Each number is 200 + 20 x the weight over its row's rms, rounded and kept within 0 to 999. Layers, rows and columns count from 0. The size before them is the row's rms in percent of the matrix's.

# layer 6 MLP down (transposed), 896x224, rms 0.117, rows 293-308, columns 0-223
112,169,232,174,253,160,209,208,225,191,220,162,180,220,210,196,227,182,193,172,251,192,215,157,237,215,234,202,206,188,212,208,203,190,198,163,207,220,183,192,228,197,204,217,215,200,190,218,209,190,200,192,168,198,233,200,212,187,211,194,212,210,161,157,177,196,220,224,190,216,185,228,215,218,213,199,240,174,177,207,208,199,199,166,212,190,176,210,198,197,198,204,210,183,209,180,202,230,225,207,177,212,183,193,226,201,188,176,201,238,173,239,191,146,187,210,187,232,197,210,207,209,196,186,183,192,209,181,219,197,207,142,199,193,210,223,177,187,183,211,185,216,201,169,216,217,175,202,198,189,194,218,194,207,209,200,217,220,192,221,191,190,225,224,187,245,207,201,196,203,232,210,191,177,175,188,180,196,201,191,213,191,175,191,176,197,192,224,190,185,225,216,194,194,175,222,201,227,217,193,202,239,206,230,175,207,174,209,201,203,202,191,208,207,216,189,215,204,192,173,178,207,287,204,194
096,242,223,213,214,182,217,190,181,194,216,219,203,189,220,170,177,221,147,202,198,175,219,187,196,193,180,200,214,206,214,150,199,218,226,171,224,188,199,234,155,189,229,189,169,175,180,181,183,188,192,176,224,205,195,179,185,204,238,158,184,205,199,192,183,169,227,187,217,217,230,198,188,236,196,211,205,175,204,194,206,211,193,183,191,203,198,193,185,181,202,228,180,183,191,183,215,200,237,214,222,219,167,161,207,195,166,239,176,202,183,180,156,165,192,161,220,198,208,214,170,177,220,236,230,203,213,197,219,218,204,211,194,212,215,172,210,203,198,169,177,208,205,193,204,219,192,221,183,207,240,182,205,196,220,199,205,188,242,203,186,207,207,195,235,210,246,204,209,227,177,200,242,220,216,227,182,222,201,192,206,192,200,168,207,241,211,209,196,220,167,204,170,215,215,236,176,179,201,191,191,190,209,197,161,188,217,221,216,208,200,192,226,214,203,197,200,164,203,210,195,181,197,192,195
109,197,236,191,178,230,243,188,229,189,212,198,208,184,215,200,201,196,195,188,181,165,191,224,180,231,207,174,193,176,214,209,177,184,200,184,189,209,181,205,197,265,220,206,211,215,221,211,190,202,208,206,192,221,225,236,192,226,192,230,193,232,185,190,198,189,192,255,209,183,206,222,200,177,197,206,189,212,220,194,211,199,208,188,198,185,202,193,177,162,205,202,201,165,173,238,223,198,205,193,182,200,175,225,184,229,152,188,203,204,198,186,220,205,210,228,237,210,191,187,171,177,224,196,210,196,171,143,223,220,204,181,227,204,181,197,192,196,192,193,194,203,189,209,188,178,224,212,192,216,211,182,167,215,210,206,237,176,215,207,174,208,246,184,198,203,206,215,194,172,201,218,229,165,193,184,210,204,213,209,159,192,211,189,189,204,200,194,224,197,185,233,183,200,242,208,220,220,205,178,142,184,210,188,196,195,193,177,163,181,192,201,196,233,221,140,202,217,200,186,207,200,167,157,202
106,220,187,225,187,192,205,178,189,217,189,215,220,230,204,216,176,210,212,184,203,181,222,213,188,235,210,227,238,178,197,202,191,197,174,200,214,167,177,193,212,170,218,192,196,222,210,195,228,192,182,186,217,201,223,211,178,186,188,188,205,179,207,183,202,175,191,202,201,215,208,202,210,205,208,207,216,210,177,181,231,208,183,188,201,213,214,179,178,209,189,198,176,184,215,201,156,225,162,180,184,185,182,205,228,197,206,230,222,187,214,217,213,205,164,193,123,228,200,243,212,212,219,203,245,208,220,196,231,185,231,187,199,224,204,200,191,219,201,215,235,205,191,196,183,204,199,231,216,188,184,189,223,204,194,182,159,241,208,172,209,207,208,203,211,202,242,223,194,156,213,181,228,203,182,186,229,209,237,205,242,184,174,208,185,171,154,224,188,184,147,191,222,207,194,207,215,207,203,201,170,215,224,184,215,174,216,198,219,206,183,215,205,226,157,221,218,229,168,202,206,172,193,202,174
111,202,187,200,208,224,204,187,169,197,156,227,161,181,188,190,209,234,176,209,180,167,203,211,194,204,228,210,249,199,182,184,223,142,198,225,198,196,187,205,176,187,205,204,217,179,198,202,204,216,191,198,205,188,153,210,236,228,212,169,198,198,192,176,193,206,220,176,232,194,195,211,176,239,217,207,191,204,197,182,219,230,203,205,185,200,179,190,211,165,229,180,211,200,184,209,208,205,205,187,184,173,175,205,205,254,207,203,176,206,218,210,168,190,220,209,195,206,208,179,192,177,213,198,223,181,219,234,177,215,192,211,199,198,235,215,210,186,231,207,209,201,172,176,234,233,228,251,227,176,168,219,170,201,173,181,211,189,197,234,225,176,201,197,194,197,212,202,229,225,149,198,201,187,196,194,204,240,198,226,201,182,207,196,188,174,186,208,217,219,225,156,196,234,237,181,201,199,206,209,168,224,196,178,198,186,238,189,197,211,209,201,208,188,193,218,204,164,209,199,219,224,169,206,176
106,199,229,209,206,180,180,179,179,186,193,216,194,215,255,220,219,206,169,173,204,247,217,227,201,187,204,214,248,188,167,192,170,203,200,192,198,198,208,198,161,229,221,194,190,203,188,228,203,172,210,216,200,205,188,168,184,207,190,230,192,206,211,173,168,174,241,205,192,216,203,161,178,215,230,183,189,179,187,184,238,187,205,241,170,190,173,205,211,210,203,211,192,199,220,162,223,155,228,200,175,203,227,222,210,201,194,176,169,182,217,185,164,204,210,215,206,189,188,215,206,221,184,196,166,185,225,170,200,200,220,223,222,228,226,177,190,205,205,185,217,200,209,198,254,221,201,202,224,183,218,196,207,213,219,199,198,218,215,205,222,200,230,221,209,228,214,227,186,167,191,224,198,230,189,188,178,173,206,203,217,190,200,171,184,193,240,216,221,203,216,202,184,189,166,185,227,217,192,234,197,188,165,185,209,200,182,216,190,217,212,196,193,165,236,166,212,180,197,204,176,174,188,196,178
107,200,204,179,183,211,228,226,202,228,211,178,179,213,227,213,179,179,242,208,175,164,207,183,183,188,221,221,211,204,156,209,189,183,192,152,185,195,209,178,207,167,132,192,202,179,190,211,198,182,214,207,227,202,194,182,201,196,177,224,164,194,209,211,203,216,206,188,201,197,186,207,216,175,221,194,198,185,213,193,204,181,184,223,200,200,220,202,195,218,219,237,215,210,205,233,237,173,219,227,225,216,233,207,213,194,236,201,209,203,163,189,189,199,182,185,177,186,227,201,200,217,178,248,174,181,216,161,219,205,217,219,189,212,219,233,196,206,194,179,221,197,205,165,218,201,189,189,193,157,201,180,191,214,206,166,209,183,244,203,267,212,206,209,181,188,189,192,193,178,181,186,205,193,178,206,152,178,220,183,184,188,207,185,200,207,220,204,210,175,207,160,207,202,210,188,215,204,188,203,213,177,182,184,200,185,219,177,184,198,203,159,196,190,231,204,206,169,205,227,177,175,174,213,244
094,184,210,169,235,197,194,202,229,208,178,193,166,185,179,216,159,220,203,180,240,202,235,199,185,192,204,226,176,185,216,207,174,229,227,169,208,198,169,178,207,180,218,179,158,171,197,200,200,220,181,191,187,194,211,199,207,255,222,180,180,253,233,190,200,169,220,219,185,217,212,188,180,203,221,198,202,176,203,198,217,182,183,205,200,205,219,236,184,152,217,183,201,188,200,178,190,207,202,221,196,184,235,179,206,223,207,214,222,210,201,239,173,205,172,167,218,227,191,212,199,199,214,153,223,174,185,182,188,200,233,216,193,180,204,172,210,223,200,204,209,194,205,192,211,211,193,208,183,230,181,193,201,173,146,214,204,197,159,216,194,206,203,197,201,209,223,218,185,202,214,173,208,174,200,237,167,204,203,206,195,193,188,190,234,207,238,213,209,178,213,202,186,175,190,211,232,191,153,198,155,191,174,199,199,216,189,192,210,189,157,201,236,213,178,199,234,200,190,186,194,189,179,199,207
097,228,198,200,179,223,220,221,170,212,190,167,200,194,183,184,200,195,196,198,183,204,190,180,214,206,199,221,202,225,202,201,194,166,201,185,171,219,202,196,207,214,235,197,188,189,217,225,150,224,236,197,185,221,191,183,198,215,226,208,205,191,184,217,183,212,207,193,184,143,206,152,178,173,173,203,198,180,211,239,203,174,218,183,165,199,185,174,213,237,221,177,184,227,198,194,210,254,222,199,214,214,178,204,199,213,200,204,201,184,172,162,203,191,192,177,200,141,197,190,220,188,197,218,184,183,199,223,225,211,218,219,201,173,204,168,227,232,189,206,174,215,206,192,231,192,205,192,196,233,212,188,183,206,204,201,208,163,207,184,220,225,207,224,199,201,199,196,186,194,212,217,284,178,184,194,218,194,205,207,193,196,246,186,240,205,209,194,206,202,149,194,157,228,219,178,208,216,199,200,214,208,211,206,197,205,185,197,193,223,233,179,227,217,187,173,215,177,169,210,198,205,179,197,183
090,201,163,210,224,171,206,170,246,182,199,179,204,237,249,154,226,226,188,177,207,214,208,220,164,191,213,236,185,216,225,197,189,187,188,205,187,217,211,201,190,195,204,211,217,183,212,191,160,187,183,194,187,204,234,217,199,202,207,217,233,164,218,203,194,209,179,201,197,209,169,194,197,188,217,201,199,204,208,225,199,195,217,200,203,205,218,179,208,162,195,196,211,210,187,221,203,182,167,205,185,168,201,211,214,199,176,167,138,222,218,208,162,194,171,173,198,222,191,165,196,180,183,163,192,197,199,170,180,198,222,211,222,192,242,221,196,179,219,182,170,183,200,213,191,190,192,215,220,177,204,161,212,237,208,200,225,186,210,217,193,225,185,223,198,169,189,223,232,233,198,193,195,245,204,210,179,181,164,179,164,216,188,172,195,207,150,212,162,185,169,181,203,185,188,203,213,211,205,209,174,209,215,204,180,185,190,196,166,214,212,209,205,233,188,188,208,241,205,200,193,190,177,203,190
104,202,161,217,193,201,193,182,185,156,232,194,241,253,208,160,184,183,208,193,189,212,192,208,224,207,219,183,197,200,202,211,176,191,163,193,196,256,194,222,218,222,211,201,201,196,209,187,224,206,200,154,205,168,207,182,191,201,196,211,205,183,193,205,176,198,209,184,155,213,210,206,194,201,208,172,184,217,186,165,180,231,227,219,181,214,214,217,221,250,189,190,182,219,211,197,182,212,177,199,192,195,198,217,179,197,168,183,180,232,236,172,212,212,191,184,195,198,172,190,210,217,158,197,200,236,190,182,190,185,181,151,207,183,175,235,184,217,190,212,173,216,178,187,211,205,185,188,204,183,215,208,196,170,163,193,213,230,202,234,223,170,172,236,188,227,214,179,212,192,203,221,150,191,180,226,189,206,194,207,215,190,204,189,211,187,185,178,160,234,195,222,175,220,183,209,182,229,206,201,197,210,220,204,166,212,182,219,208,206,200,224,220,201,206,213,182,209,191,224,189,165,239,211,191
095,227,201,211,182,186,175,185,202,191,205,188,183,169,200,193,190,253,215,210,198,184,212,192,206,180,220,198,187,205,200,176,186,209,175,213,222,188,219,201,189,216,189,168,178,220,220,193,204,187,186,195,224,188,207,214,176,210,195,232,170,197,206,220,182,233,235,194,184,191,179,199,255,181,210,146,200,204,227,203,186,205,193,203,218,223,235,207,199,235,196,204,194,204,204,192,156,179,207,195,215,191,197,237,236,191,193,178,210,197,214,197,182,219,174,195,186,232,216,229,174,205,210,219,214,213,185,238,183,188,206,155,193,214,195,183,174,192,196,191,211,192,177,190,219,214,163,239,223,189,183,215,214,223,194,191,225,188,212,215,178,223,197,171,220,223,200,258,213,216,172,169,154,147,186,175,213,233,194,201,194,211,211,209,187,193,197,207,224,203,173,193,210,143,203,217,176,223,227,232,194,204,207,231,176,217,194,224,197,214,194,180,221,219,198,219,227,169,174,198,219,195,175,220,195
106,202,197,194,189,219,220,171,223,187,216,189,239,192,183,228,250,167,220,212,175,215,141,219,192,212,195,197,183,185,204,217,202,202,206,203,180,214,186,185,185,203,204,174,215,208,215,213,226,192,215,213,214,206,206,210,168,201,185,156,200,186,193,216,170,207,228,225,209,196,196,168,189,220,205,193,173,258,235,187,213,228,187,191,209,244,251,209,214,214,228,177,173,191,191,203,185,191,225,191,216,224,171,221,208,221,167,216,210,202,199,198,212,192,223,179,186,209,182,189,146,167,213,211,230,205,187,230,190,191,195,165,205,211,204,209,187,175,190,204,213,206,225,180,205,219,206,204,188,204,176,179,199,197,179,194,200,210,177,220,188,186,173,187,195,245,192,221,204,145,185,221,166,168,202,194,229,230,185,159,217,211,198,199,207,195,199,206,231,219,177,182,210,194,205,211,175,186,264,178,209,177,211,192,213,161,204,205,180,208,207,216,182,215,218,217,199,227,207,197,198,222,191,193,225
103,208,203,195,173,192,187,199,155,226,208,207,201,173,162,219,205,186,190,177,206,258,239,188,226,228,176,216,222,197,207,200,220,216,207,181,177,201,183,179,206,243,197,219,217,163,203,237,183,184,195,170,177,194,204,178,163,218,203,199,223,212,215,220,176,194,217,183,194,199,231,193,195,189,227,257,199,183,226,215,197,196,194,153,213,200,178,178,229,242,181,201,197,184,231,173,196,187,198,207,235,186,209,176,197,199,229,224,222,198,209,204,211,217,222,212,197,242,176,200,242,210,202,224,195,186,209,224,219,181,208,184,215,207,190,192,183,207,192,177,194,199,212,188,199,192,172,198,203,163,149,202,215,234,202,216,185,175,220,207,189,173,210,203,204,162,227,223,217,187,174,173,190,212,220,215,186,216,211,205,216,208,209,210,230,202,178,178,175,235,206,179,211,204,200,248,223,193,203,228,181,188,180,196,213,187,193,191,233,208,218,182,175,178,192,196,195,228,187,225,209,193,245,202,186
101,230,188,181,212,199,199,190,198,198,195,184,198,192,180,190,259,194,185,194,195,194,199,233,205,189,197,199,177,212,193,236,196,220,183,200,193,228,197,199,218,169,188,230,238,216,188,205,205,206,230,258,211,177,211,202,188,231,198,231,209,177,220,239,221,204,260,186,220,215,179,192,199,207,224,231,224,225,184,211,197,200,184,160,245,224,171,206,200,203,192,195,202,169,229,212,207,205,198,198,205,187,176,186,177,171,173,225,238,176,202,176,197,190,210,205,226,176,234,228,182,192,209,222,185,200,188,210,188,211,165,219,188,194,182,187,196,158,166,179,179,221,177,194,232,201,200,195,183,159,211,217,223,200,199,187,199,212,166,205,184,197,191,223,164,203,182,204,223,208,199,197,220,199,237,210,218,178,206,214,209,197,219,220,194,224,195,186,231,175,216,214,211,218,240,212,201,182,185,225,145,227,192,182,174,200,229,211,214,194,219,185,174,229,178,188,226,180,191,213,214,200,225,222,213
094,197,221,186,224,166,223,188,207,218,213,196,139,202,178,116,228,134,167,199,179,162,207,210,201,211,207,217,244,163,188,181,190,219,217,211,186,196,179,203,174,220,214,191,196,183,200,160,206,206,157,160,209,204,192,208,228,171,233,220,198,202,182,184,181,170,187,196,156,194,220,217,184,195,169,184,209,191,217,216,213,184,194,167,194,176,190,205,182,218,218,207,203,208,186,190,212,209,208,218,200,229,200,203,173,209,190,175,217,230,198,189,180,181,164,201,210,216,219,180,190,199,180,170,210,162,217,194,208,192,204,207,215,199,197,179,208,206,169,202,164,174,178,223,210,212,189,195,216,197,200,191,172,202,188,175,178,210,192,221,198,193,181,246,183,170,194,185,193,213,194,198,195,195,164,225,228,173,185,190,223,194,250,195,191,221,185,213,216,171,211,208,205,205,188,207,204,153,193,191,214,193,209,216,204,211,193,199,189,201,201,184,184,180,195,210,194,193,164,189,187,178,171,207,199
# layer 6 MLP up, 896x224, rms 0.12, rows 294-308, columns 0-223
112,251,208,199,195,188,231,191,206,165,193,229,205,212,194,209,201,198,202,173,213,204,211,199,196,215,211,206,219,184,264,189,170,186,206,206,211,183,193,226,204,218,212,192,214,161,197,203,185,206,195,210,210,201,215,193,227,220,226,178,184,194,214,205,167,196,235,183,218,224,190,217,169,205,204,206,188,181,186,192,230,227,175,183,173,185,176,193,214,242,190,242,183,179,198,174,233,196,173,220,169,192,170,176,183,201,180,209,231,190,183,184,191,187,217,175,219,211,181,150,222,207,198,229,217,190,206,225,236,196,134,208,195,210,198,198,214,206,218,185,202,201,197,197,224,210,188,215,196,194,216,207,198,152,201,162,174,196,192,219,209,194,217,144,207,167,222,208,212,236,196,204,231,227,239,220,201,186,180,214,199,223,189,215,210,229,196,180,207,213,190,187,181,209,205,212,175,193,209,215,208,186,208,207,192,178,201,204,233,184,193,194,250,238,209,215,171,217,207,207,223,172,180,159,215
107,208,224,178,206,208,179,185,196,217,177,199,184,193,213,219,216,215,183,211,211,225,170,182,193,175,193,203,176,224,199,173,194,193,223,220,166,186,195,225,231,205,199,185,194,210,209,205,213,191,205,220,234,183,197,197,182,182,211,194,177,230,233,228,197,194,168,209,189,212,223,180,201,183,204,196,224,193,222,164,231,215,231,210,188,217,211,203,172,190,205,186,171,199,207,214,190,173,193,189,193,183,218,190,206,230,195,172,227,233,171,181,201,192,213,177,181,193,172,187,192,152,214,216,208,209,182,183,200,155,189,188,209,202,201,182,182,205,201,214,171,214,197,143,228,245,161,174,218,210,182,206,218,199,200,185,229,199,195,199,168,222,217,206,225,163,167,216,219,239,158,202,178,227,221,203,196,157,219,218,208,220,193,164,204,165,157,224,209,204,225,225,201,209,188,167,189,202,194,219,186,221,233,195,158,192,197,219,199,221,238,201,174,201,209,177,208,225,190,221,201,244,193,212,224
105,232,186,163,215,171,157,207,194,232,204,176,154,201,191,198,192,179,192,204,181,158,215,208,245,157,218,163,204,236,204,190,204,201,181,170,202,136,190,172,209,205,213,231,212,205,210,179,211,192,209,185,216,197,213,241,166,228,206,220,176,225,199,206,166,208,237,246,203,207,173,222,218,193,205,186,201,189,215,212,197,195,208,167,208,211,202,193,210,160,217,185,225,221,222,174,193,191,229,224,217,198,219,197,218,208,207,203,164,218,213,210,201,222,184,229,189,199,207,202,170,189,203,239,205,217,200,197,179,204,188,210,165,181,197,174,182,229,206,172,191,196,195,206,201,206,216,184,197,189,193,205,199,186,206,193,188,186,208,194,188,192,197,166,208,233,202,176,217,211,188,225,180,199,156,187,172,232,168,235,151,178,212,175,181,193,234,191,190,210,227,191,237,201,176,206,213,184,175,190,198,193,204,176,233,219,219,229,181,183,196,204,200,206,199,211,209,221,208,199,187,171,199,198,233
099,222,196,183,169,196,199,201,225,205,164,207,202,207,235,184,241,199,205,208,216,160,182,199,206,187,189,142,212,207,178,193,221,214,177,214,215,225,213,197,179,214,190,214,183,193,230,218,218,205,195,159,200,222,191,190,217,190,233,213,196,213,195,169,171,203,187,195,251,196,175,240,202,185,197,218,202,208,234,224,178,193,168,211,214,227,173,206,223,175,185,177,205,185,209,221,198,224,221,179,199,225,234,193,173,234,208,239,225,201,224,192,184,205,184,169,186,170,199,240,207,185,160,229,197,204,209,222,211,205,183,203,196,214,206,191,201,191,193,228,153,173,218,222,195,212,194,211,232,200,188,200,156,193,168,200,183,224,209,204,232,206,233,178,201,181,183,205,219,211,220,213,197,189,216,219,217,198,210,155,229,186,173,202,191,182,209,199,192,224,180,192,191,219,225,209,202,214,217,200,221,194,161,216,217,205,205,221,155,216,239,193,208,217,150,193,181,168,216,179,192,202,214,208,196
110,196,203,208,233,232,233,221,179,181,187,213,194,186,197,245,235,174,226,192,201,241,180,193,170,177,203,220,234,211,183,177,166,194,213,218,185,193,209,201,209,194,207,181,200,213,185,224,200,197,241,190,193,168,211,190,172,191,193,209,140,212,192,170,149,223,205,171,218,164,199,194,242,215,210,205,190,209,210,244,186,175,197,210,196,231,214,162,186,199,212,183,173,237,229,162,193,194,217,182,170,185,199,221,211,218,176,191,178,201,201,199,173,184,198,209,192,196,199,149,205,202,214,211,168,177,190,192,204,234,190,220,209,247,189,171,191,199,182,195,211,198,173,153,199,194,200,198,216,227,236,222,182,189,206,213,215,204,223,177,203,216,226,209,179,221,176,193,218,230,187,159,202,215,162,185,201,175,180,201,206,201,186,212,184,211,228,184,189,199,205,200,182,209,192,172,194,177,209,224,234,207,193,214,227,197,188,204,193,189,211,219,209,217,216,160,188,204,216,180,177,213,199,202,189
102,216,182,173,192,188,218,204,223,190,224,197,150,210,200,221,198,191,198,242,213,181,190,184,200,230,191,211,193,199,234,224,201,171,221,207,171,179,192,207,164,186,203,232,230,190,206,214,215,172,194,173,186,202,177,223,196,192,206,199,162,212,234,218,201,216,188,178,195,216,173,210,226,190,187,184,177,175,227,224,215,239,164,218,221,171,224,194,205,219,177,183,207,173,202,197,215,191,220,185,192,237,199,202,220,214,231,169,226,203,200,205,156,206,192,194,186,172,182,197,176,207,168,233,187,218,228,158,188,180,200,225,180,248,191,185,235,197,191,186,190,185,204,225,193,199,175,247,215,182,213,169,201,219,209,173,184,185,183,167,233,229,211,201,181,179,199,193,221,175,200,206,196,215,187,212,200,189,200,158,226,172,203,224,195,224,221,185,202,240,171,185,186,181,201,209,217,207,213,212,235,208,169,168,216,208,206,191,199,232,206,181,222,218,222,196,190,223,226,213,175,191,184,221,213
095,188,226,238,201,151,238,168,191,216,225,236,208,224,186,191,214,193,182,208,189,176,224,192,204,230,211,207,206,180,212,199,194,205,189,194,186,204,181,199,172,202,208,198,191,199,223,156,230,218,202,198,196,184,231,186,178,157,207,209,195,175,174,194,218,214,196,200,156,202,153,190,221,178,195,212,185,196,216,203,191,209,172,217,184,218,204,193,227,179,207,181,212,202,218,175,193,200,192,195,152,274,234,191,199,190,201,189,180,219,174,203,205,192,211,208,164,178,214,163,220,206,194,190,213,172,232,191,204,181,206,147,195,240,208,211,211,183,199,179,197,201,216,210,208,183,217,211,184,185,233,182,241,203,226,217,151,180,202,181,228,224,182,192,179,184,230,181,192,173,199,191,182,180,211,181,178,195,182,194,179,165,191,204,206,186,194,183,174,208,186,185,229,232,234,191,208,190,197,227,188,182,219,205,225,182,194,197,182,211,198,203,199,205,178,232,194,182,213,166,230,197,209,197,239
102,196,169,193,194,189,207,207,196,183,163,193,194,205,214,252,182,232,206,229,202,218,183,208,184,184,195,169,205,210,212,232,208,231,184,171,203,177,213,184,213,207,220,212,203,235,188,196,215,195,160,204,212,211,202,234,198,192,175,244,218,184,206,171,155,209,185,214,216,180,214,190,224,193,193,191,216,228,191,212,224,215,208,197,217,203,186,184,186,211,184,184,166,189,224,192,214,241,201,185,181,145,203,187,195,219,202,200,222,195,198,200,208,211,189,204,198,245,183,212,223,201,196,228,185,173,191,178,190,190,193,208,204,219,182,194,219,182,174,187,185,185,204,198,185,186,190,211,224,187,202,245,179,242,219,225,193,202,219,194,225,174,208,230,143,189,213,150,188,216,189,200,230,208,210,169,203,154,155,232,206,213,199,230,180,192,195,231,171,212,239,220,187,198,184,196,218,213,156,213,192,248,198,188,217,177,209,235,170,210,216,186,182,219,209,204,200,204,201,207,213,187,186,175,179
092,220,217,210,209,189,126,213,225,225,189,189,217,161,197,215,191,210,188,203,237,207,217,208,180,201,214,161,195,177,230,231,209,209,239,204,203,200,203,197,208,167,196,169,184,203,207,231,201,193,235,239,187,179,188,208,185,199,172,185,202,180,153,193,171,175,206,177,205,203,206,210,207,178,182,226,214,214,242,191,181,177,190,208,185,238,210,212,199,223,202,192,224,192,203,220,187,176,220,238,243,194,209,181,203,184,174,206,172,185,177,221,200,192,172,208,212,180,210,131,256,193,209,246,201,207,188,166,172,199,201,209,209,231,213,225,215,223,200,208,171,239,216,204,180,202,167,188,193,199,201,202,198,221,197,178,194,199,211,191,179,183,206,196,171,221,212,199,184,186,178,201,185,193,192,193,210,222,192,219,191,232,196,188,231,205,215,189,216,210,157,200,208,186,210,217,225,172,192,166,211,194,201,203,194,193,169,174,220,209,191,200,194,226,237,212,205,194,177,203,224,188,194,220,226
098,173,211,171,169,178,228,168,204,196,199,175,181,260,198,166,152,205,220,209,194,195,206,179,201,201,201,201,219,185,164,191,138,232,191,195,192,217,187,187,183,169,199,175,192,181,234,188,213,176,208,230,230,180,177,253,186,178,236,197,181,199,255,192,221,208,187,210,205,227,175,180,174,217,180,204,190,193,219,196,199,178,253,210,189,219,223,210,207,196,217,186,191,194,218,187,199,167,212,218,207,217,186,217,189,197,174,212,213,174,184,176,213,220,195,175,198,236,201,203,224,183,198,183,206,228,169,193,185,181,215,218,210,190,213,194,167,180,183,196,186,229,189,190,178,225,203,189,199,214,187,195,175,198,233,211,211,213,214,223,201,228,217,178,197,171,182,163,200,181,183,216,211,224,200,182,202,233,213,183,212,217,212,168,194,200,222,213,223,193,181,230,221,188,197,197,182,198,210,177,230,172,208,209,195,186,182,185,193,243,196,205,209,200,213,237,184,193,228,181,187,170,217,179,182
097,250,205,179,219,163,219,207,195,189,180,201,195,206,172,203,200,170,215,233,191,185,194,194,188,198,209,197,218,186,190,182,183,191,184,181,210,217,196,176,229,196,214,224,173,225,190,219,179,229,224,230,165,200,203,217,200,201,243,184,199,197,216,235,195,218,185,180,205,228,197,190,196,184,234,215,237,197,209,183,191,232,189,197,198,226,180,185,232,199,190,183,221,231,190,199,204,183,190,213,170,198,212,199,223,214,176,177,184,212,170,209,201,195,253,235,200,180,213,237,242,196,190,191,181,220,188,209,185,219,214,201,210,196,212,183,186,187,225,153,170,201,198,201,201,193,161,189,209,220,206,228,181,189,203,175,224,203,226,190,202,198,187,199,212,189,215,178,178,220,154,196,218,192,196,202,225,214,181,192,175,191,221,213,214,249,171,173,179,182,207,212,201,206,200,156,237,210,169,195,195,174,187,196,216,163,227,168,200,182,245,197,226,180,228,182,193,240,181,178,200,212,226,165,223
101,196,216,210,216,236,196,222,195,200,174,216,191,185,235,183,196,209,223,184,202,172,208,210,176,188,195,202,203,186,179,205,200,229,202,212,213,211,214,226,172,200,207,234,197,238,197,221,163,213,216,213,190,196,226,188,186,216,231,192,212,207,168,199,205,209,152,170,196,208,205,219,198,176,191,228,195,202,187,247,190,214,175,212,236,207,203,195,180,206,176,197,198,205,213,221,203,184,188,203,247,179,211,189,198,189,218,208,195,199,200,235,205,174,191,174,178,223,171,155,203,203,199,255,212,184,162,177,219,211,187,191,192,188,191,206,187,201,175,200,206,236,199,168,210,173,199,260,173,230,191,179,187,223,187,189,205,220,156,192,236,197,190,209,203,186,194,216,217,215,217,204,199,182,193,179,244,199,236,191,195,215,215,200,207,189,173,232,205,221,183,190,194,187,219,200,227,213,185,225,156,204,243,194,247,192,189,170,198,211,151,208,239,181,215,189,218,206,173,215,171,183,214,178,208
102,176,211,190,195,168,196,199,200,218,162,170,196,181,221,203,202,198,212,202,205,213,197,220,217,215,203,191,203,205,215,210,194,214,227,191,244,215,219,208,263,219,167,186,193,237,189,168,212,200,199,196,184,204,193,206,168,198,197,208,238,214,172,192,218,193,191,236,226,189,222,202,199,224,203,197,189,194,192,185,226,182,198,165,182,168,196,205,221,181,203,202,215,204,218,214,177,206,181,187,197,203,216,179,194,216,183,206,216,204,204,213,200,214,206,238,245,171,218,203,213,182,195,192,203,197,191,215,201,183,188,185,180,193,211,197,214,188,245,171,193,188,219,228,222,193,186,152,240,231,206,185,195,208,217,243,202,194,199,224,179,196,197,204,208,209,170,198,241,218,205,208,211,197,208,211,196,205,183,187,243,148,161,184,214,200,214,224,235,150,138,203,191,165,208,175,182,222,183,196,162,202,157,208,216,218,212,229,205,174,177,198,184,172,199,210,230,232,212,193,229,216,190,231,210
104,202,202,212,197,215,172,177,213,229,204,193,171,217,186,176,187,207,238,225,213,190,186,188,231,208,185,220,174,213,211,156,210,202,234,182,188,187,150,169,201,171,189,215,197,191,218,242,230,173,184,214,190,196,218,222,191,201,229,211,202,188,187,185,235,199,212,219,226,180,242,198,233,162,180,200,182,235,223,239,205,207,217,198,207,218,199,187,233,208,198,225,195,174,238,194,224,207,213,185,209,200,213,174,218,235,231,227,180,159,217,202,163,233,204,199,230,187,206,183,215,192,177,191,181,190,192,186,197,210,220,187,229,211,170,173,179,174,172,205,203,207,202,224,187,225,189,221,176,191,194,219,244,226,208,202,179,186,198,191,170,188,224,169,192,227,209,215,222,196,208,220,175,202,193,248,197,231,206,224,224,190,203,200,216,190,180,209,180,215,236,202,229,232,196,195,164,187,174,204,204,204,191,201,218,206,240,189,202,179,216,220,176,209,221,192,181,204,203,233,195,204,183,213,186
096,201,170,217,221,220,186,188,229,194,185,190,169,233,199,214,216,197,220,194,242,229,209,233,205,221,207,183,201,209,194,214,230,215,187,217,225,198,222,181,243,197,203,183,153,180,186,206,194,202,214,183,212,201,203,213,159,192,180,202,218,191,156,223,203,195,211,193,236,221,188,206,186,204,202,171,225,210,207,216,189,174,249,159,186,203,208,204,202,210,205,159,219,179,218,195,224,186,180,201,187,201,239,165,190,201,157,212,218,246,201,183,192,176,164,222,191,234,209,188,215,223,178,168,217,210,203,173,206,228,210,209,219,187,228,188,228,209,194,218,216,184,185,164,147,194,216,198,198,226,219,180,177,197,192,211,189,208,198,230,172,175,230,207,188,216,179,206,179,196,178,200,222,227,197,202,188,169,194,180,211,207,165,168,231,203,199,203,208,179,226,173,240,211,178,226,226,219,199,198,179,185,185,201,232,204,188,195,197,213,168,197,178,201,178,195,233,226,220,202,205,185,211,203,175